From a checkpoint of a small transformer trained on Wikipedia.
Architecture: RMSNorm before each block, rotary positions, biases on query, key and value, tied embeddings, normalized queries and keys.
Each number is 128 + 24 x the weight over the matrix's rms, rounded and kept within 0 to 255. Layers, rows and columns count from 0. Numbers have three digits each.

# down: layer 3 MLP down (transposed), 384x256, rms 0.222, rows 94-160, columns 64-127
# gate: layer 3 MLP gate, 384x256, rms 0.177, rows 95-161, columns 64-127
# up: layer 3 MLP up, 384x256, rms 0.184, rows 95-160, columns 64-127
down94:150106157150183099132139173133116108167106126129102111116147181135082130128152124155099091161163095110115121159124144123090091103161135132108137094160098140128102144077108102136131143140125121
gate95:126114151159150141074145128164135118147130100141175126098133166098121087117148169113132115169155105135156113166112101096106129168168189152125144149116127132101092122149111130184136140124080128
up95:103138107133147149125117098127093109111126169115112137110151123156137115099106077111122143138083087116150142130132118141117140144113110110150107138133160143167108173077118118163158115141134125
down95:141147153143167149123179106155086148236143126151130152157128120128102111087128118165139136073113127159140110152100132136117131139096131141158134106122133149149118098129082104174094118154150111
gate96:136098119157119126186200121149114127155174142130125121148089170143105127137129113088096115131165143115100096107128100160137109166123140141109146151116138123138121070103100087151101121146109118
up96:121126128093167107189110137120112156127123087135160129121148148131168135177050145145090133126076133148102117147138150138100137111112116175098116122122134117134130103097160066126147119125117116
down96:075102116165153192091162101146116105154162160082129138135160132119102155145120098129105102102086148129145121132149113113099150095109142047109096157103142103154112151148130154184111121118134119
gate97:143163138113131127114142101122110158148141164082145128140143162152134118143140132127158147157098150106106153155108175196121113132130156129114098111119118125113135124100151141134133101153138102
up97:190132124109116122108137117083128122124097107143127131081157139096124162126159132116150124159105120104155136127133123124111093146103131118125108110107120119161119140106140145143156094146117133
down97:164121139161159135117146109128158158146125155100126177148102145126092123080108102152134063135100123138130101131141121151122124165129111119109100148146119146093125124142131127117116143136112155
gate98:085085140110121101123116133142141082113124198138108109141106125135168087115127135139151131152103097113130096112186137140150157142086140142111131101135107115093129166129134099142113151100094103
up98:143112137190116126122121120122110115178134128110138144099080146089127162109125152153146155154148136168129150139145110118141121140152126136112107135152122114147125136140127102120170112152163124
down98:166125136108128121136148113123138142192173110143156149151117138143107141080140164135122154111100174099066128117122145150078141139119099109160095105108105108174109162108115098106121136145100115
gate99:096135158141141130173114157145140162204157101122166097130132134181116129141095121174149090101092153152092178131127121119137143164121152070129087104109131144156111123099130153112084151178122109
up99:128085136133087144131101135159090183113182088120111139131130110052136112174115143150111140102122171090098134115132093117159093119084156104152132137136123090141124128104120119152098167109113136
down99:114113119152114118131112123138114101095147121163131101145154119061150129144110118136133127124113147128109128138047089126136103108139087135129136104176142148095103129101154175153160097138122113
gate100:133138143133132132118157128148109165120130146161114141091117143112108101094135153147130109113068115127112106158159085093169156103142175147137142095156121127104129147151164172161121129081117092
up100:145132132143130152132097122083120079120132113166105170131171139082174170133111114108190117159147099150146147133103159103127142141110155098101105125057155156097105132141127145144145175132163102
down100:109118108088118089102096099095143158138098170090106093086153116109114140107110147108126133069156106135108127119133156175168125122109158142175209090137142152095143126170114134159144128158122093
gate101:093134117106160113115149130108115134174112124169147125123145129155161127116126107128117111108125132105114151129144120134080103146085138140154155151120123148100094111137180126133095182143116087
up101:135120119086118134120100075131133126085143139143162138119141143148103134103111155106164074141131127099119153120117105128111113115054182147064133136112150150097142150135110106101131123111143112
down101:124134158122130097087095097081118102089117155086120118093085117134123146142151147160114128088084166121125139163146140134100106150147147112101150148110125122138154050110087122128105167128138116
gate102:175209128130120158163179150126090150122112136121177114160188153143102122117114122131129113163124097101098150157122119116112211127137082116124140110140138064151153083136121150109147103131157110
up102:152146099141165118102143134101103153086101124123114113164126134102111134103106136089082133105119111124141146146148119103104184149066114155152136145149163136127128120161155124115117079125142128
down102:158116143135149118135127110114110108108122101138094120155160107168129076122128115133131128167131128130136132167123102098112115116128136132126100146085115132098158148114163100112140129112130136
gate103:158101107123162131142143119143147182174187083124148155131114100092124118127115156101118129164138135128114116117176109117114125154178137112140175147117120149137158117119137114096104158116137163
up103:111128127128089106140132142129147083133122147086139111102114166139146160141169138109101122136131144127178106099094109098149140130118114074162145127107122119113146128173173176150136136092118144
down103:093128122101133117184130109140122101128109081131070086126124131177110146136156133153125178138112112175153127093111099119134136108153156138069084139171140111113116116125124133188144156103120116
gate104:133063087138125118154134175100145101149138084130186119107074130089146118148099143071145107145141123155149141117084099192121146132135121100099166107122122115142110144159135096101119159104103146
up104:129124137119144085140114121110090135137125130143149145124139127096145162093143075133120167150092146154134113133103121126151113097137086086151111154194086156117130098108146138148120125122124162
down104:126092097131110137147101114120120115164125093144102127151148076113146161122119088151147132109170140134085106144101108127098150107103156154136165081125102161131142104115137105132106077104153149
gate105:125122168141120131136119152153113161129116148111082116135132122134171114057138150124119099148120095095098127115149172167154148135142150129106144104130130129108128075102092103127148119181150138
up105:157158103141145124139091153143134114143153129115103089144136111142149138146136148102067147096105114147098152097089122168147105109120111136117152144125117138114151156084158120120121112092177119
down105:163108132163132087145107140102172111102147139117142132130138158086115130190120138106090094110086137114166141126159109100122119124078106167113168097165064080117126122135143116135155128086188124
gate106:091156139154096106134152131140144119121162139171155140132164109115139154129129118155103094133142127099114144136138118145144135138119131133149135136138088119109161162137117112128149134095134142
up106:100147156130137075121152172142121139125119127143091140147095134123155146101109133164088114118089147121157102157105135101136146127161121146120140091138127132109147142150149149129121135102148124
down106:117139177122148187123124143159154083144145149136130151154095147112098144156109137144128132091134125147095129120171126128141113114140139085165131178122098137114106086123139190159127123120148160
gate107:117119154097121092134140118128121103146122147108146138128129155119135127154137136104141128165147148222127142140187136160130137139146115125159057105142128102128187073140151135140132117167113137
up107:129136118145108139156183094113103140165120137136130088119107123139124117145116140153137103116145161135112171152124186145130111146109084140163085160137089141107151124149148121147147098153125110
down107:141112128124084124118141177142144124118169122135115159144141117127145136156108134068125095101127107110140116106157141149140116093100116093124108126150123101155128140156166128105157165136116164
gate108:132091086126156109117110132112172090168101169116043096091123185130157074125122146108170114125142116100099212105127108109088092155132141135115138126152135157151146085164188117142174129146132095
up108:163123099107146131137092151176107119113131107151155135116106123167151122122162110120113112104149192073161125127122127164139120151121135183124175096099167194106129113163131116157060145128123173
down108:091119135107107144164099147111090089145073169148124138090159122153107099109141165115123136138140121167159141105119187129129119096141099138140131120136128137122138145103141143148148109074115081
gate109:137112134144110148091137108128136102157099123122145145154117133143132102118120123085088123173134135141133129114099123096123132115102108102150098097117133134108131120124103146140173167159101126
up109:120149152143103138110132143161180112132121096156144166122121142123092125151124090104153153165146123156131114188153143077132155099169111135122145111110112107084123146124082131083099150116088110
down109:109135117147139140141129126145128106097094100109132067137137167109147100144139150113108136099148154139120118136117143123126134169122155105146140127073108156135167161132131115106122142145095097
gate110:139090118153163108132138152153103122126145125150118151104120140110128062144169137128149104129199107104159161135131118140110142132108149070131109085122107126120090121118108102164153124124172144
up110:101147131086140099136105137112096205113117112126157139150129170138133157068084110123131106122142131098159048141126148149156130112140150117107087153130123137127079102141163135103102155155123165
down110:129111131137126115147123105129095139137119126106153057073110114139162140129083132144122123188092130102131136132134144122181127128164125100107110150148132150113104109107075146111182119141134126
gate111:141137078148141129175130125144198112168146092113111132127125134127134150163150155164170137128141156121128143133109226111134153139156092119154097124097122076118128111125106100141175148099127136
up111:153132090116109151110111127140147121134138159128115148129120106123112112157119111155168154125161145110108162114095120149178127104143142117132113114108148136094140131123083164161142105106113154
down111:161086117133109098135135104133152137083141167092145120118159171136162131106157099131110136092110083110160142140090125144133129137090124130113140155119118122126127102185117098117116089123160147
gate112:126125117130125173102108143142127113100140154137132119094105143107117114135110159153117107127114134122151151117145123100069158130155111099136193133163113145096147155110120133131105126175129152
up112:106082158143165127113091157106133105127110129111123084173106086108100121135124150139157113085165115115143114095143097114150102151149107111138127136110121144170142120124104121116150100125171084
down112:130103121111165138093102110190111143159127155135137147137065162139109136135144115133153104086152114091135148162144081141176128156128146129085142091131067138117148110163108113156117110162108147
gate113:152105097148082143156154147135170172110137088110088134115111128131111098130171094131089096098114150118116153117143140136144114170147163081114156128086111107135152166134092129146124146139158152
up113:109133121090126121140163144130059113102135111127149108134133141131129135123129106126108113103166141161142118165146118135098153154135124162161179138140136123140101172147135153086126108132137138
down113:153159138147130122149162122160144150140146158131144143134134117150110151105141113114120124111110096149096170098114139104117138134086118154127126110122170131117085082092140116173123110123117160
gate114:164115095096144128084114114148161150127156113163136123108124096119139136128113133110129135104147123093140110134202123146120139155091104132152135131096160109119167156117131174161116142165125127
up114:093100153125084132101146135115145125113124074138108086111164098126145152128148136143095128133095093094124139080086124149145136157127136111137106159126134122141104105120123144118123116120127110
down114:162132149106154143133146122156111115104126110130162173129140106137110143169114138141145132162107180138110128156100103114135123168145101110126127115106146119117164140109169117102113152136080119
gate115:139117139153112143126121100124160113165114126131134109133150137128106131113156110157149136125088086123147091151121137106161136139134130122128145135156129120139129125125120129094122076132077119
up115:120106117133170122085157125109154125105110137154117176143123164114152120106159130124143114127136132119109157148136133102118102164144157135140082133179117161136114156104153089096109155102101128
down115:120116157159177105114142101095090134096105094130126123111121129147092152138150115128122087099137134126127119128068137143131157113123094174159098147136090110126126107165115089161097150142100101
gate116:119106129119136079103126103108118086097141121118146096118106160107150138145089146155112105131161104134155084103139105062134140136134115137147100102095135136146134110172118132124118148122114139
up116:169114102114140110162135161147133135116132145129105157116146090152121141125152126129078123131106129142135149175164136124107141142079124146153167101139129133134133134101092129131114142127116075
down116:138140125130154139139108155154107076107135085098140125128146142161184127147123138125108132133119151147138125102144110138144112173106110138173149112071110164142139060161138143100149119108098166
gate117:139103135103121149150114136106107111125109124134142095138134145157092150129102146119201102111132150108129137118172117164133111144145145140152122115155153085103121127131107093123154135162107116
up117:129173133176143209132122119119120105120146092147135121181107146161119199167103129155098089080054161128101135130076102101130133103152143121074134172140143098149157148160116134159128111139120067
down117:120160124155091121187120103131186137054099101144142106120112132117109175090132116147084101110117123083144074106138121121165108113146123138119092099132127143162094139129101132131140132120136120
gate118:147127087134148149156153104129090195103129112096150103143139176102140124123127144120135126119139098126174113155140068159094123131084134159094126140097162110128113151127153116154160117119174142
up118:115104109076109145117138111143123149138147110148120137162132146091126186127152111100095112169105137077126107136133125107110146138113171139099118153176113136121157174168106145164131087171104077
down118:137122104131110113087131083108106095147149159110154108148137128077105117106138156139137102175107169151104123104127127135185140115068134178101081142123111093136110156141135136094126095121149154
gate119:128143110155123122138116097118104126083136065121134176172128089124093115119128104128078098149127187139176144129097133163110097137186164136138141101130115120106136120170068070111146129158143132
up119:106091095101151154141149115140089109122162107131093121115126162133161133124116084149117138100154128146128107096150149158146091115176128138152085111166149086135174111181146123116135126164104142
down119:096117092147109147093123148125129143148142095164107147166138146152139164114125094105114117141102128145132167091178159125118113134096137089141146122171103147135125128105121145123098107123178132
gate120:093135096156147144133115114126128144120158136101120132104131153085114131103144144143111095139121108108091152091108154104119104078120114134144153158157144177122151139112085131083085124127156138
up120:127164111157122128102128112171120119142080107106095107105130112132097140102131133173156171121136131148152111134085144113158135120118205118137144133150086136113136133083143152126097081112151146
down120:105127124160124144103154078161126106165114106118153088125118139125131164103142124182117168121118139120100113155090138126151089087127115124160184113102150155110127093107115135106136164143137122
gate121:120124156153108118129133123133120136125077123104129119217119073165177107157144137148140063156130140140139145126096108130060136123176146151129127106139132113145133169143149142125076127160098165
up121:088127133114073125134095127122134127152126139103122139098112099102140137136120096138135110140138145123104128147104136159137126124073119146110130122116129097125137099143114151145131168123108128
down121:160117109151155162143110134094093130161099045097150177120128139130101149103130111147113123157176139123162116132172124104146132157157142124116130132109102138111115135116145124121078123167140072
gate122:153150109099121131139125122108092122137148104132128132094102141108152171131159105105148161121120126095120123142044150112124105107142157107155138165130110068132149142103090130059121060144112139
up122:109156118123110100113125103129138102111131174149094107081164137162091136123138129131089144190092114124088118109147098123128156097080090137120146148116107101088107135126083158089122138128159077
down122:082191083122137167096112162115137175220133119138101110126139143086143161141153122134108136159105127086116100140184114135144137081102144116128116129082143143132089120128144116093126129148089084
gate123:167103174115086133138141136125116093118168150124119121099136121133132098113141159143146099159154106089109146140161128148150087087116109088103139098107096134107125101072127144126112139103133143
up123:124120131108080137127134138116145074138157138158128145118139121131080114168141140139116120098123158162141128124123093116129106106124136138139150092121078116116112166135132126125092115118102129
down123:140101133142158136151159134133087133129117099180119127128130135164114130090129109177112146116105131113125137090131152141135147131121142128144152101103133165151106106159163135137123165129139143
gate124:120098116131112152162134134119109114171135122128104155155130151067097175144111118121175116116128156093159137097167083138177158089127111127103125166140093141144122162128132100130137135183142152
up124:108136139148155072158103149148129089138161136144119099111179107146140110106106148160119095151116138188097168103149145115149102138137073145098093123133120119152126121130134102150083123102132139
down124:112123128136180119139145156131149110089143094167139155090164118128148134123155157126082170112132163130120097128133169112124069094123138148140170089170057116121149095149084171136070130159120162
gate125:113109140128131128148153138126096165129116096155113157138120108131162142119087140138105153124112071135134147108153127127136118114139172117134131180142117104131135137104116128146108136091107113
up125:102091122123114122159111081088126147094106098096113143114100117144116108133121165122140146149152175143121147118122137128144126104108135163150153106089157156085164169148135148083160154160089122
down125:156145140103102144133104098146122158219114136143106150136142166158157119128138152121119069129106165127160160086124153165087149106110121173129153093122120150141146117170111155107156099111125144
gate126:084131101146124131107102114093147158153075152120154155095121106079164170139133154147134102121096166182156119111116136110148149122164131157128126151141109151163118152160099138125093108125112107
up126:145118151122136139145127147109080135127139132122100125126171112142131106100161145150141137096145167127110111120175178091154113120157115151127148155121142105139134133131080110133085153135152179
down126:087078148163118114096118121170116124171122117132141120108119123079142125118084130129137129158126125116144121123124102129104129121124121128169142127140143113134140097158130095114137114121120151
gate127:112151135114118116085157133111146156125115145141124155062165140162114072108162140075101118159124099102142126148138136095138191125117102117129132121144140141157157168145154135126140134120087183
up127:110104150132108143142131116138149130113098120117136115124128141123116136162141106150146118123146135158095193106162123167136132132147145143106118107100128149108129156085128119124123137128133124
down127:122119151127152135144128101180139153109132142164145157111137142128109149129151155088132116098134145177141082113143138120129103188124154138125125133167145134102125146127101132134098131111114130
gate128:145151100114162153098160109145122137112141119152120153113165118113142143152114137179137139111107061119105126129112134115134154125122109094125107124105176115110161114137146157111153157152152119
up128:134116137104106060151170138110091126084117141130133149126108129089167106100126113118123123144184127159106143124153132133136145133135167192109082142132143134182153135118097111140091157110117133
down128:131155133082098117126161121154099138175151118104141177149124145145137127100122142113118146148145202140147138164118106120146100158116177109160155191079142119116137096119097165127136116126114132
gate129:124152144152096133155144133124108128182153084115126100145078128175119112130111155144099132100127166130130091127147124160159125105137142119111146164136102162113115159159118076118117121119122125
up129:113155113163139078148144124168142173115146132152118128089099135141144123119133115106108091153139162144122138134068127193117124107146161155128130138110148119109112122140100132080157106112095145
down129:139116135100123128109112116111171164066147129118134062099141094123114096106124150129153111137110102163147127131126148140116118108122123135141119138125153084111116112090136140140125166082125157
gate130:184126122091111124136121087118136147057103119107113113095119141130094136141145155112112123129111165119131158101119162139084147152109113168117181108106160156130124127133109096109128132137144103
up130:107088133097130143116123134159114115155106114099109146117104148178147083150103103105089134111139107081108141105150121091132127154137134136080149162145138142142155147119163129137136128110165091
down130:117099123135114115113137150101126123162113121146147126162129150111114137113159082133148171153113142186123096111123141151115136159109077181127076124122131176164139120174163124137103143118148104
gate131:173140121135127134130123092125092157166163141134157104145158141128120109114106126140120153165104138117156126156069160118140101139153108145088139097145093101095109143142097139144142103107105097
up131:127118139133159157158193121089136129146127168124112140103154094127108109115105083137105160111102108065104140102101115148157137100162134176101114148147168124085093121182109115157110124129120122
down131:094139153125102097074163117085144115061098183109141104131088130159119143169124155103094092101143157182088118088106129105116117100139113100146142154100126105144104146122116131122133079164143098
gate132:118080164135178136127158080142113116178125134103105135134106125132112126124141137115113117064146148145117067152132121153090172126123132182128137123118104185148162155130092091131110080125145155
up132:115158137155119110140100152167094118112109141136117155177159159128092145102106135151154121140122079147161131129143136107130104111132112111130120121116107111154124124126132107127114125140148153
down132:160117145099112111120121161181134153121142137115111134091121148143122193139182096114093104123097156130095106116150183107167074140119144118112133127095137137139102153129152126124174125130137117
gate133:115122139145141119136120112097114125108063147123101101144119125133074146131153161127126145146106144123169139151133123119147095127122109136109126124130074139113137134101107105093159160165127125
up133:141122124135086125100123134138101074116126119147137136149182125151129127155139126152121077130131123163120114111148148120159118108104106154173142100113141102179104119175111096166116123167134077
down133:100120132125149109156148094151097114103128103165140149109126155144147126117156103111173128118103139126102120115108136093122107133147138157153176140129198151125117121137116141122133129105125132
gate134:113155136096168132107065118104091136141156176165124131114106153118152118092189100163141154087123158114130115128100123159098147149112113153114143096087150124174117115135130172089139104160114137
up134:128106092141115144177092123127115104149126114108157135161124177142128102126153155145139164109127166104113134139099136107136106130112111150126131146098153113114065126126102168151117098163143119
down134:146121135138160148085167146119132124091152141129119109152098179113149156104122139125100109170165104152136132124090136159120175120189128117134097167099124140146130128166139121136127131160122148
gate135:153115148119117137123141144154132120140118143093097141168133146125113156137148142140126102105156104131125091150144097130125113161115142126103068156095142120125118112090142175131092151125103115
up135:120108081096106131132128126165083149073147156112165137121138173140137144115149143124109156125097137087139159174097155123169133145118068125128145123119104101118136141099154103131115155120102167
down135:117109109185151146122061090140152100184148115121129121064122139101087113090129161131137131106145155144144106097111124132086106118155111133120183156134127101153150116149115098162118105137103214
gate136:160106100166103143151161136157141145167096160126138109116133135153123120172104106105130112122151144088102153146126099129130088132099150175115090119147150097144129129131163141120162128079115088
up136:128131117130113122131104131124155139163131109129112129145119138096153117109099104135143152123113140130131147116155102134142148103093132140160142146118105134117074118165128103097093133129087125
down136:187101114117102129137144126153139138096129125120117142111129122128112126171083096131126081127093080165139135174151134104137129101120079178113136150092107119107130110136096163111149147104141139
gate137:097101122136102094122122063129089144100130178130122155079115138127187152107154107134105143147093130147148125156140094119119124113134151128120106120107130138117141089137133121144175083136154157
up137:119140103160153150125156117101172130141108087118170133136107165190081115145111140117155154156150143156111133103092163114136110134141165111133109121102115088156121160104122180115092108141142125
down137:098117124100125104161109125188134112185137125130134161169093150060087138118105092134167142091131127150095129127149121148165124134115148103170115129141146124142134137125101112154109101143136150
gate138:132136105110138141133140177127171123128096148105138131102128170143119132159109171094102091123133124141148160078136140153135150146115174177135166148139158102142098146152130097115109149074141093
up138:137171145138136122162147164114104137106174146064139087129167126112130169139117144137139118149086152168135147148115102088142095093145150132106146131096108122112140111131141149125150111173102165
down138:139135099168085119119087174084131142111114120144126102134133114098132109119120116111104099129132107136103156110119080136131116137138145151144099147177107087142129187109156183146151140166150171
gate139:135138133144140129152142129075136153168148147118114123115147150128110150090102122115118126113105138146102150137115154156105104166119125156099111093136121145127091130067121137159118145152109134
up139:184130096107137138133120145164111109131138183117145131173137133060111118079154177122153127165142151125134107182161119119121116138121144164122151156107141137119108129163105170150126121140106131
down139:090158140149069168118080129102163113068152114147145074110163123139168127124138121162161141132079132119105121155144110081090119163155090142129131133140167127126081165108153142112106148098136103
gate140:140153144118166153105171103155136119158126140114136137147100139122098156106082154070104118141125103148134152105130095137133154147110086161148132142125157113142161133171141143133141125128184142
up140:126074100123121090095103131144157070090125125104122128077154180145106068072168144154091165106139117118143064139135158110114111118146186122118155142095086143102138129098154144127132130083136141
down140:123100137134125118076098096118140151051123125134143150145132107109142131116137100109129152127107092166164123154120131112109115109130111145120089113126145105128152150078140143057114137126099136
gate141:151139155104143125117089130098122153137168141156139121115125120119115101171119122141157113160142087170115130178121114114131128110096125148120112138121119117076171126092136174136118123131127095
up141:125090114155107132088120086110147134129152136100093098136101115122094121164160119120113149088135107093109165131128096108108114141151136146138136082098121099123121055150084153104135129114139133
down141:149120110126153103109126113125150109116143108132119116148122171097136097052145125097134136150123110105080131111120100146184121144138115118129103113093131149073127119128123140124113125133146123
gate142:138087164089118131127122137132081155141119111115117105153114136161110130082128137143130115116126106119123163143106112105129139169097085156110128116152100149160133123105120082136138138090140150
up142:134118166104148158061125133127123096146149149126144084148086156139174141099114138110116142127163097096107195128146112099098152105113129136097150183124133133155137122137192105114098124085153145
down142:206121115144138128100135155115126106080152128136141108122108142120139125115160149118119142153097089153142187102128159165146134151113106172105132119121136097151123122121101117157111177111137125
gate143:119133141153143133156089150080104151166142136129135081141135135141136119160122141141116141127138107150160103140112080116163096110092130146117159144173103160134134132137127161133101131126127143
up143:148067121123165122118144140118091129120121128180107093124125134124112134149164137125072161126116117122091142151100106124088132160102136112141077123120127101094117119132138129157163136130146124
down143:157116124092126118144108135122126114149131112155064126070133143139087124197179144093143128124133106126121087151155100155116128113133110161142119160123137162146147158176180112124122170151152124
gate144:155126140153124133130119104158130125097115150093132099135140103137127136124171177146109112163163132088123111136111103159091090147131155182133159149144124141127143128153082133144088107150172135
up144:119128136115109124139141149092113076135093129141116109139182117103116154146189122154130109136186109122147113143125152110114131141147107115144110140112130169113130152089115130129152103139124115
down144:137118116077098153118117124128098122114116125099121151121124097087149169151157113164131135147153088125147136162107147065112179164134150092131146142105134148136139166093111094154139122112095144
gate145:120111161102140125148140154120106158120119181171125135103115171147141123144132159117122134164129127117133133163133129106129112112056151122130124123076106122107098132099128137096122158180111097
up145:086123155125140117137092145117100118099141130142097098106090134148144137131089117155138141152147184143084147083122119174072132120124108113111138127149135124113152108145154107106145178096149161
down145:122117095093105126093096145084134121089152165122105129138144113129147204085147142158137159159142117131131109152131135136092127137122134126110116128166141138145141190130072169115112124140141139
gate146:141090113086136144144140129148078147155113130102122100135116144123091127112132109142141192162144122132132175118103128157118114096134125133121155129127123106185140040140131134089142118116106120
up146:142146103135129135111111094135124106152139135107093108142115111177165171168164142119130095110147148135096092137172125138115060123123137084117118090106157136126131114125167159150155075128121162
down146:122146121143078115115146156122112130178152149166117128125112138113136098183112112111154119129103195116145151126169145170125147102103107146132113105109120139141154164104133105147120126154116165
gate147:081138152151102140149125104107137159109087083141078125122100127098145121080106081133135143154145136135118151083148140100154099140162110135129142135118097121130100127101081104159117105125108140
up147:103106134128116117106092140138163117143159153134121127154134131155151073176142116144164136133166081119152088136143154203115105117136160075076104140116125136131086093137133125124181149165120133
down147:110138128148096118093129109095131111136094115105121131144139160093140122126083134122108137151140128169128096143115122146169097147155083143175149162128148147101113093152095133171127124112129151
gate148:124110107125168132102144078180154119114143139137104196156126164124137070131117126185130110119126102107105098107110156162130119111103193138132118126084107123119154100153130115138193170087115158
up148:154120146134087060138092107145117120163121128104168153120148113112144173127174146148179140125130093165104157119158116102131120109117157114116166125113130161115089142113115126135081161140097165
down148:125134121116103125176132179131146135060125141112150121116113121148136143137105122103109094093150143130178145116163088156176123104135142153162138119105133152149104109099128126098115114100127165
gate149:160131163128125088154153138122105140140142092140122133146205107146119103141092083148171151158138104096121117135100080158179106150141120104114084115125114127118097155152144124103151149126145152
up149:175146146132110130151155133127140113154142142146136165132152165142094108112114167129157099125111122136136151120128123123110092135119135149140158107138136123131113146090158106113125100125120139
down149:120133144124103146108131099118133111140170109077100121127129121103127114129114155140124129112139114087136112104104137089088067136134107084101121098137088159156140105104098109147125123121157147
gate150:085124177150113126109161104109122121139138183143151150101148082107134098104107132135142118146109115149123095104148162120169117085124120120121105122168151127131142150130119103161167139136169150
up150:206176152126135114117163137167108196144129095150109160126121124138139126145144091135139143118114187082104115106151154178123108137121121170158146125102146111135130148117116148097098150106132152
down150:079129127134117124129167111098165162130121108117109149114169096152147063109157167112106084102132136163140134137096107155160135069123110111138109117142199145115106130122125119140142169150108096
gate151:169117138100128165103152148145119138098119138132136135142135163144124139101105152174135102078122168144096115089157115135139151105095165133120096144137085143101089115129138165108135094163096149
up151:121084148126151117097096128169153142122113121148088140118145089108140124147141116172144106120113064084111118169111099117149142152099141142104124138152114113125132118129077120141132143131134141
down151:116133098150125135154157112119118106124132162108136120112107158145172131094164151106120125110133105137159147128123138132169104196127114118083139149106139151107123155127100135160095138123150142
gate152:156152132179174141127173111132105114095122156122143157126141126168104133162135122137117130094112134119150160127100128153108153121140124175109129134134121130169135123111137154142162170128145121
up152:147169129185127140120165152081130114139135131095140140124146110148113094150119134109154126102164134166135162116112128115143134110167098145111127117147079148153098101112171086133163084152123122
down152:143137156139165147146162122086120116088113059141146138142124093148143155120133110106162073099142109158085159167129144121170132136159082167107142153125096122131063180080168154157103125120094107
gate153:126148086117125149095139120144107156168099134132126117110112164145144131109117118170153092112120136105139092140144153154133097125193139122128156123166151118130096148127108164144138113135172137
up153:168135137115102066073098099144095132135127179151138170128149113108129100133136096154151150167157089113128160124107133094120122098197131142154159137120104109146119093203102114125137102128111153
down153:160136115150110168143148076122076117181122149120104091175141177099174109120122105121154149165144113130151128108113121131122132100152136122133101141164132159147086155145098146139116082162110122
gate154:144112117110139108144099122121090076102160101120137089189116123135150095126134179140091127129172131156128086115128122136128161138157103154083089110107106138113148139158111139110108144133100130
up154:193093092160096110141160076159152120094148144138139154117109184114123119100126115103146137083166140119159092137119176103112186117132136146137112117099171108156122126158122144131168154176112104
down154:138141125138113129060124109110095094099114168159127120120127158108096122134161136092097143079129146116115103121120168136098129123184087126154113157159120124129112110127108128148160174099144112
gate155:127113166134160115112130136120103122162120149122085139121083084133076118096122131100079103159131141165117108090136134108181152118150123146095153141139138161129128095115111109144122177155152146
up155:110144114090116117133077084097075129117149125101128122108157141133132155136130112134155121101102075136149121141086138121104084121078126149105147105163153088149144095129154186114154106129139138
down155:138168139102100117088107102120121113105123181088160116141155126127164108110141113158118137096119112094114148116130145150159137141105134144157140142116103166128109146105122114078122120114136095
gate156:119075117101116135156152132145085145128143131168112139107108091110158099073121114094136098169126131115200106109134108152147147123110107117139183111078138176146117165125109140116139136115097148
up156:129097127118126136099104125115138102166136069161138112117108105125123167095148108153128114133146135145114117125129136073139114129093150138124159149194151106115132117155143114119115116113099153
down156:132146123168095145110119092142142126217141140152083119143102128103113118119120118119144154130109116145111123106124109130068143158106090106129152099093098137130139136155118113144123142151128142
gate157:108160135156151152150126150108128127183117166105117144151127180170130122138139088138102121160130071113139128126133108108167110114168166108105133161143094141127149102145146128124091117098122162
up157:145099132081172123156155155156082124124098108119113120155149138094108080081089102143127091100144140170170109125129127105161086162170103183135147133138139081160111094152144097148098165094080144
down157:117110143137131146140106124133168154118141151131111121127170087125157120117131065146136176101187152149130126124064121103107129147177148168131087088104124131160112126136086105109112116159113127
gate158:117135099150155137115157137127134122175160149093098117132134104126147134153139166159106120139114108141108123129111147099134131114126089116105121102156138165148114111096157144105151100126113125
up158:142151160137123161111121166107131111176116095096145105132159130113130164116118134138114145147119135121123118118129150158148125171150123158117084115113102157151122087142134107101126131112165136
down158:113118113134119131159121137156079124180133165159118123095127136105110124136138097129162119113103108080166128111120108088098108129143128090163165120077124106097100130126124125165123143116165131
gate159:116114121152141105110112096109130125126104148127124112160081116111120085130116156156182106145096146099108100136138137138079116140102140186147142177131127147100122164092149097133094131132134142
up159:083139157160113117151128094109139136120142138111089144106178141134088130117107116109126122159121134123125155134145125097098134142166113141147120142122080112106139147082132140098114095175171146
down159:114073139127104156136120138157111114074156115159107134116139106143121097092119133089121130102094105077112118152112146114101099175114127143118134116122102122091142140133122162140150122126121182
gate160:124157152107148117092102149105134143124141118133161150153143124115118095128116138176133110115153161139151142110146139120122119145113140123164093118125122145110130130119142139102149085151101132
up160:136143101160128179102130107078164122168133184125127125106127117130149148147180141116139133143101137139099146156164159179160128111142164120151142122086166112139139126137121125117086165159122077
down160:120140089129111142112131125134169096129134117142108136166121080122129079140145100120145104139135160125154123155136113125119127146146161112161132100117151184119136113145132113146154169132106108
gate161:140159111177137098119157116146090194114108096142104104134124152121122095102153111123139159124139141145131130150187120145116166183152098109120121067150130098123180133119121138145105113137126092